Part of a small language model's weights.
Training: a variant of SOAP for these matrices, 110M tokens, 2949 steps.
Each number is 500 + 50 x the weight over its row's rms, rounded and kept within 0 to 999. Layers, rows and columns count from 0. Numbers have three digits each. The size before them is the row's rms in percent of the matrix's.

# up: layer 2 MLP up, 768x256, rms 0.129, rows 32-115, columns 96-127
# down: layer 2 MLP down (transposed), 768x256, rms 0.117, rows 32-115, columns 96-127
up32 109:622535511416505507480506529598447478471504475496501458409427443475465500455521510545517494577489
down32 110:424481523454496489559549440472473489473525522476454546488468526432451455457473504477526535528468
up33 098:486472540531544413477557582546545507588470492502492467515456476470486558514564521489606493463425
down33 100:483525565427524434515481514526509492484460458414560521510452491496507480521437511471520447482588
up34 102:443479447567490508452443508483475464531468561559567476460399472516493541477465454500481552547499
down34 108:455452467547553491449472543514507498536450475517476623458558458565554530435407468442436619513402
up35 102:423574463600505524468470463428527526633496536608529469539498628513468445542447496514477532522545
down35 105:451559383495483644532462397506458501626552460564385488436508582525477519448461501548472528570551
up36 105:515454520514483494591456428578508354495504501518458540435429486467535507558462405554503414527464
down36 098:461506519495593547479446483487529598416510496597476604491397398528463449503549454505560565488501
up37 103:467481512502507498531545481495474518530484593469526426478480498535533562536527433559490563474505
down37 089:524509484481441584510494535458511538554464448436544651538551601397426490536407451500463434462433
up38 098:493612518451494537564501498494516518490542546501521479576500526548470534615489532630509544529567
down38 089:528423523519513453507524510516445454530480472597457474399502495570566478470431523491404427549427
up39 099:478509532526427539488406523462476592554537544560496494462528523464478535490510492558540535489466
down39 096:580444490443471523445461499512599493494473501523487521530571463423485392412432475467553485493520
up40 105:516530438514452537498580374486533529537594463490417498457485409474416511474558440571507534514540
down40 113:494508537453489539530505425498472576501510455545470447505492523484434435578518506582516547555513
up41 101:514422484464531522470511482466451522522369468555536492522473632500587462411491567526546489418461
down41 103:504556482462407505454440439463344481477519549460599578556516572594484431487505445507512589405461
up42 095:483491463455580429523468534357518544471546475432545399413598545397426603470478523504454427450486
down42 096:527568488452497458488439496529502529493557507552422501545416406538445506429525541525528463504447
up43 100:496534494464433529515560582450452525582521550502501497467530486546506526563467540514534442476503
down43 099:656505582470493512464494584517465534460423530543571499503487495590576528500533527465552509520518
up44 091:515485504489532511479513527493429493491495505494580535549561478501376464551408513567413555508540
down44 100:428503435530518505418468510503451449504398456563459508500358509534619513440446455520513481493501
up45 109:474465509483546477580554512560486478468461598512481383560575495512501593541492444459513568555479
down45 098:398505518478478556550488500538526464591451475498506468498476540531521473497471525486266512553567
up46 100:551519455500557404510526559447543499477478485520514540511501476431543553517555490563515540472476
down46 100:515526437533495505516489574547541499500400471533515549565463485439497478495489486561471441468534
up47 099:465602497504589491439455442485450548487476511492469473446513374625525515461496507502486485472560
down47 098:492526531503447432540567483506509382505578508520509464468464505378557567534393496514578512496504
up48 098:489563435522501495516448512511541546515467546500565517450554582478559482503525526458552556514489
down48 098:593418437548522488604497561455550438482489499514508372497571481449400560495491544416507480529432
up49 081:516408510446482490523536531542537460501392462509450543529554410463490637473451510524495478442422
down49 096:542486518509517481435520533475480524550573506401547530447565498517519311537419423541437484521532
up50 096:494444518541530566503542495458488435531485522513499552539465548467452575514445550511504529438606
down50 099:500500464565584477531565423594570571447507459523518510506424495435514596453506477517484535534554
up51 097:535530478498432580595515505450479455606517522427446531463570468511504591512454503540516390406492
down51 106:553540537445493482480472518529494510526527540561588468511545408586490493557488591469466543374465
up52 101:530496528491558528544506451535536566550582505477580466501429465499480560475510557472498457542496
down52 104:501527454552454516438542513494508574375522546397474506423535544432512478557564479480525513497535
up53 093:496460470500595515496444476403523547448545508509473602494680479561502488540505491480371464456518
down53 104:483494461463409406478546538444457476583504531462594535499516454454514509512465472533534432525573
up54 091:477480563554451460528487488433486538496483588488463495402509477489515511471515395491515551446518
down54 095:501421447597570544519461499515496580497381503561584542464541514514512378449562494471507481458594
up55 105:537450503514536472470479522457485494550549459502465476572454532563486447458526494482553418478498
down55 104:500478497505518498500436526591535628490500495581561533486531612505521479480406499636572457473480
up56 093:596558512552525309612530502510534505549471571471458491527427538547438454485541525381392581547554
down56 101:487550418467583531510402486460498450545533490506573525505561550485461449607540579585476443531582
up57 099:570514492530560558533497457476551491441495496448486520576445541545523438503453501438534420466476
down57 101:489521532606544495461458426441479495488455564428523533559526558473435522500537459509615481508475
up58 099:437570429524441469427522484511479552428557499572501484566473503531497435489499580495534523567582
down58 097:587443451494488420500523498453550489538356505501459441466553528466406485572470445479514461500456
up59 114:554493521451543501551481596482561541517446502452601432519451506593392470457532511506475510506438
down59 102:498594439486430481546448515463512459506462517452389486480475544519520478550602541458475473611564
up60 103:493522455497508544512613568400521521407466451481502455369491490467477502485535503503496526586537
down60 097:512506470461526508534400550546536519503543502545485547418505550535472531568502522533510477563453
up61 101:405639555505555489528499491458447546563526467558446532555419470527576548455442471421484548519484
down61 102:545446469472492522490550577452482459481566463507552581504526491550545496530403484584440479498515
up62 101:428566461518608493530421506513496504422513539531532535472498513466521550544496550514506494496464
down62 091:434533487532378549536469490558468450541569396544522441557483500499433467472560467458564445530537
up63 094:464524462474495478471491440493470403483422568434468517415496488503475579548494519487591438489515
down63 099:474462578477528422547527567541526497394516553533573459445481561467506436529518443488466555520546
up64 106:445513477505478491468576592545511517373502522495460510477513564531439507492515470523507486514563
down64 104:587519511470472518485461470592550511493571578508480585389546560480527620510498466554446469511503
up65 100:545414553485534557461534544517467507573517536330530486570471574432501520507460533587580446613483
down65 096:543473484488501452564538539551601478400512531495562518507521456559455473533483457409447553519622
up66 094:445487478463490567538520427449470467514492521551510471488509484522523610474467422489562532587498
down66 097:485480496534601552565506511504501517476617466465535441584570416493464524496466634478552449450492
up67 090:542545526597603452488478504444465509569428455509560523504474485403398565573460452528472495514484
down67 096:562457596504567491451453514521550591427483487527464501519449567404463527472470550592469538491487
up68 098:436469583487578505533585596442409468502492583481562547501481589502460493592507496519527543513450
down68 094:517479396487449499408423467420565524497460543590427593479507463542516399511548528520518484469526
up69 097:486428454600432497497526430438484493562553419550463472490520524428542513452534455546465468618450
down69 088:483492465507436554508459509547514515437528586480515508519499429570512455524491484492539516563590
up70 100:460530452506528533488543523514454495417495486470446483483429508403448475451502493550519485533487
down70 104:561514512477503465412494487464467598502427579526535510470470492502454507437445474444448473435467
up71 103:480501568560537542511445510518478582498556570495561472482586635490580487577489482517436508522463
down71 109:527480460470470579527463446444533461611544501544582509514537521522478504547495345564529537399514
up72 094:564485510386455518496425582449516560496540432472518486470521496525440476469556591535517544578574
down72 107:405492555575607522537485455504421502455432513539634558508490540509445547455566547494574582505518
up73 097:527535503468606458542518534573563497411463557541545530577537473446486478481519457505476577538453
down73 100:473498480454449432471512537518545474424442566485520504479508365506458452504489545492567478519636
up74 096:469459443541521562451508444498544431529443493521449455474495499535526540503456526531521516566503
down74 087:516460533534436503557478538507425479443497435473456588511527520531492455520500459569544491487538
up75 094:514452419474428503479506513420511466517529528488549514523426610545485595469548504558439553459463
down75 099:406595467451557453507529569483573488470488501547388421524452492399560411524506456476502440557527
up76 094:406466440522557521544525509483585428447584531561528433467660438557473631470432530563532506464597
down76 082:538480474516489468490506525497439566585490514435533559450400553535488402466480544501490439622486
up77 090:508435491533453426557559539511473503479440466528493547534487410484480582577469528499601473548457
down77 092:497424563447447530569557538483535533566493512434477531412559481441511495434508463528467504465486
up78 093:492447556446475451582453459504501467612623464497482489412546531491456414544452521488538499531512
down78 101:403529576490519424489492510506460465507376487501481504485511443490536536509490441520555497529584
up79 099:474424448497477589467495520508486422538447556470463476497504474557473628466502406490520397521389
down79 078:452489474431535388497492473513514590495589489476450460421556518445636389534578535494432507465543
up80 114:538600399619494427495497518510459480528558544501457542475622508533450491631499478558553492468542
down80 105:417518386539513562502470530414439534537538567551439451542498448556452437479513501593548533572515
up81 101:504535435497450552552466547478445463522464546517502543545494451489591479517489511483458553433410
down81 098:506532485499537502476391527487491484475516572504503476470495464548512493410561480575530451601638
up82 098:610528535473457521456597533488486543558520591543506552532563610425541413464572585508606552556434
down82 087:540479567432500546482406487521507496466526548530487494542438487579572528587498549454466502388441
up83 099:514467473599606487510445442596495499522632500527489508468560562481483507509460493505468484535433
down83 102:487546520575537544487570541564588457497548456506486524494503551510399446556518587484490483540402
up84 106:445458637479494596541486501558510425417403506453476555447542545543467589508506607492543468588515
down84 104:492528496480413602468510436438486560549532513520441486507470432626480559459495498480497597500479
up85 098:520578503507564525535462548503479491502597548518481543538539403504546496594500517551536566503439
down85 095:496533501463453570453530520515448492448497447483557448509428442420529498485472496493460508599525
up86 102:506491484536511511515465507515567440554470508501484478517586473497583448467462586473497571502490
down86 092:495475472497617482513508531453468507466557520531473533411432441486497557516497450541484465538515
up87 088:483508481542446615504456500451408445537508636470357580561444466426530475548450541490497492479476
down87 105:563492517489477450484494552527407472497517425579533449480527500426464575451599394507489474487485
up88 095:480526515421529525421487398453517473550499570418578510469342449440474468562523513493363404637515
down88 098:406501449497474481489441507531599438515523519595499536516429581521488500475496576463447494461429
up89 099:515498495493563463570523468497494427496582472510399469503516414428571563490514450512459460453552
down89 100:494521572484477549458472713507444466508408463514589517520446591482501507463502514538503529455499
up90 098:547468505513536476425613490546531578513559504569500495501440412516432481483469442505511431527448
down90 101:512545512474412483520443516556558473487437522460522532560479529553397424514505464419503553468530
up91 097:499407531523526467399447433438506483539579537561516482490457549443568465503525527515559448418527
down91 102:515448561490468455542457540568515497521541551536464536484535556469503527521589482496567432521545
up92 092:527502491537522494516383553489518460487510551491502521481476491520530554565442531517604547431535
down92 095:491467459599516458555478506430476538460575503536536453553431514531457422467530503438409545479650
up93 100:558430528438535429428520444564458483486492528493493421419544486497507459410556434407479487539375
down93 101:474515450524546588489489458498554462553573485408409383505527507481499439532555543498551505459487
up94 098:487467405582538546499561402463555393498544518537480554566524449490419533439525494547383530396510
down94 102:500547484539463491486432563432501458396484494534488572455470483528550509559541422532549512591433
up95 095:506521427448414506486589459548578461561507463533398548555490496539498518539571480596484473534502
down95 097:498482504445513484516622506581605461551523484530423474442493586510457414451400507576497531528504
up96 099:410504401496440478537507393375513606501477448460408414496440425556457406587465476570496521489454
down96 100:503518500488491524501390437511534498475477445494493541486482579546620538511522555526537425557547
up97 098:484550420561548458503491470447458476479438529554520445555489436366483514537508433440465506509451
down97 101:512426460523441492558494558511472469468507461483444506392500423493490495505526541502459547454560
up98 110:519510482469508452439529432429529444502491430533482486462589607435452533572538479459487493495556
down98 100:596402555481503532544521489635626454503482478472505402432495532472457573472485475379439504497484
up99 101:494523472535511573556617516393594446465544537475456549533617527525485526405502515616477526512565
down99 098:414599521508494347538517370543464466472442484550488541486506535508490484617525513480521531506468
up100 100:490522523558554531568437434561546507572577521490523459550556520459410459551456477440502512392551
down100 099:476444408501367423467481532453492533486529487477468383587480419379506563517601566516480561517490
up101 098:557550475628501553572397448528502454505519459426475472446509522486614453464533450520517481510547
down101 100:501509525503357577628431468485565440482509477432614591586578488469494424484457511488493432552493
up102 094:525463507554551525446450521491469498536439490477530531460508506405453539569486482480451555569467
down102 099:539567458516501512547530603469553487407433497528516517603524460603463462389467504571532442520459
up103 090:453424546461476502523478405482438487523494513448550547403538467481530388475514431501549494461414
down103 092:472500507537497406444457550491404491474534496461584492385449401499521485530472457517520492584523
up104 100:557479440501458536509498470503427471476465429416497471414517472523515478510476426562458527481509
down104 095:428446539610572534576521517499497523467543452567572531528498464386542423465519477526494448447439
up105 107:465582481518517453537521628521473463571531492534382470572518467474515492451472505451482426458484
down105 104:382479475509428590541546491559497471537517537520533582450546482522480500427480563542446528553479
up106 100:556453467484393499453556517470467537601439490534500546533495483547402525451484405447597468567550
down106 098:408487538520571513448460540463434618439451488528656454559463479581482517469526478362603476382468
up107 091:527428426471588523525559601509459454587483518535513446621480457566526557602522445467449515530416
down107 092:475583535572533500505536469453445422403517566495520466341529574646541518488497518527484609463462
up108 097:440482518490499634467544472559490516512557507509509524504508450436518514387571529516482523459521
down108 096:568534400540610504498541481469602549539519487438453536508534514504575517517498503516527571518448
up109 098:478561493459567549599475512518484421511469561404578480545568500437479513479547489389548432481490
down109 098:482493491552488487512503512520438511553494464534522463552428497486587505532487478472526504504431
up110 095:459462446423507508468479481495465431529440581480510521529577454464525445454416619564536512530479
down110 094:507441510493469473437464463507439607485466536424452515505452499529534339559447503482522474498519
up111 108:512566501480476515488511524469451519498539465466464525439559538512436475467437492460391510529486
down111 103:561495537479503485405583489436534534474496527434534603498508487519503448497581522527423551470498
up112 096:447548447471518429488532515424562598474534465392493490551482600453508534577525607594532607547498
down112 106:520490508553559435558511556465545489511551488396395472520417492491502557538530437556510428453589
up113 107:487517504534484495445614499497494513505497559456471442545496511418557502477451350536431508504428
down113 101:543498506401518495454504462452498461456473488519569549511529482548467544511518477485470527533508
up114 103:597527446499485543494480533455482501551518493585510399474465553506552514459401482443482509559589
down114 102:452419453634510433498508456499476489474467471522530572508497507501528532516509543524522469550530
up115 081:494508477538486475464487517556495498435488450489462510499496539440471427395552511560600523483491
down115 104:473483448565467543455579510497534504425492557441520428507532536566501470504657508454509450481533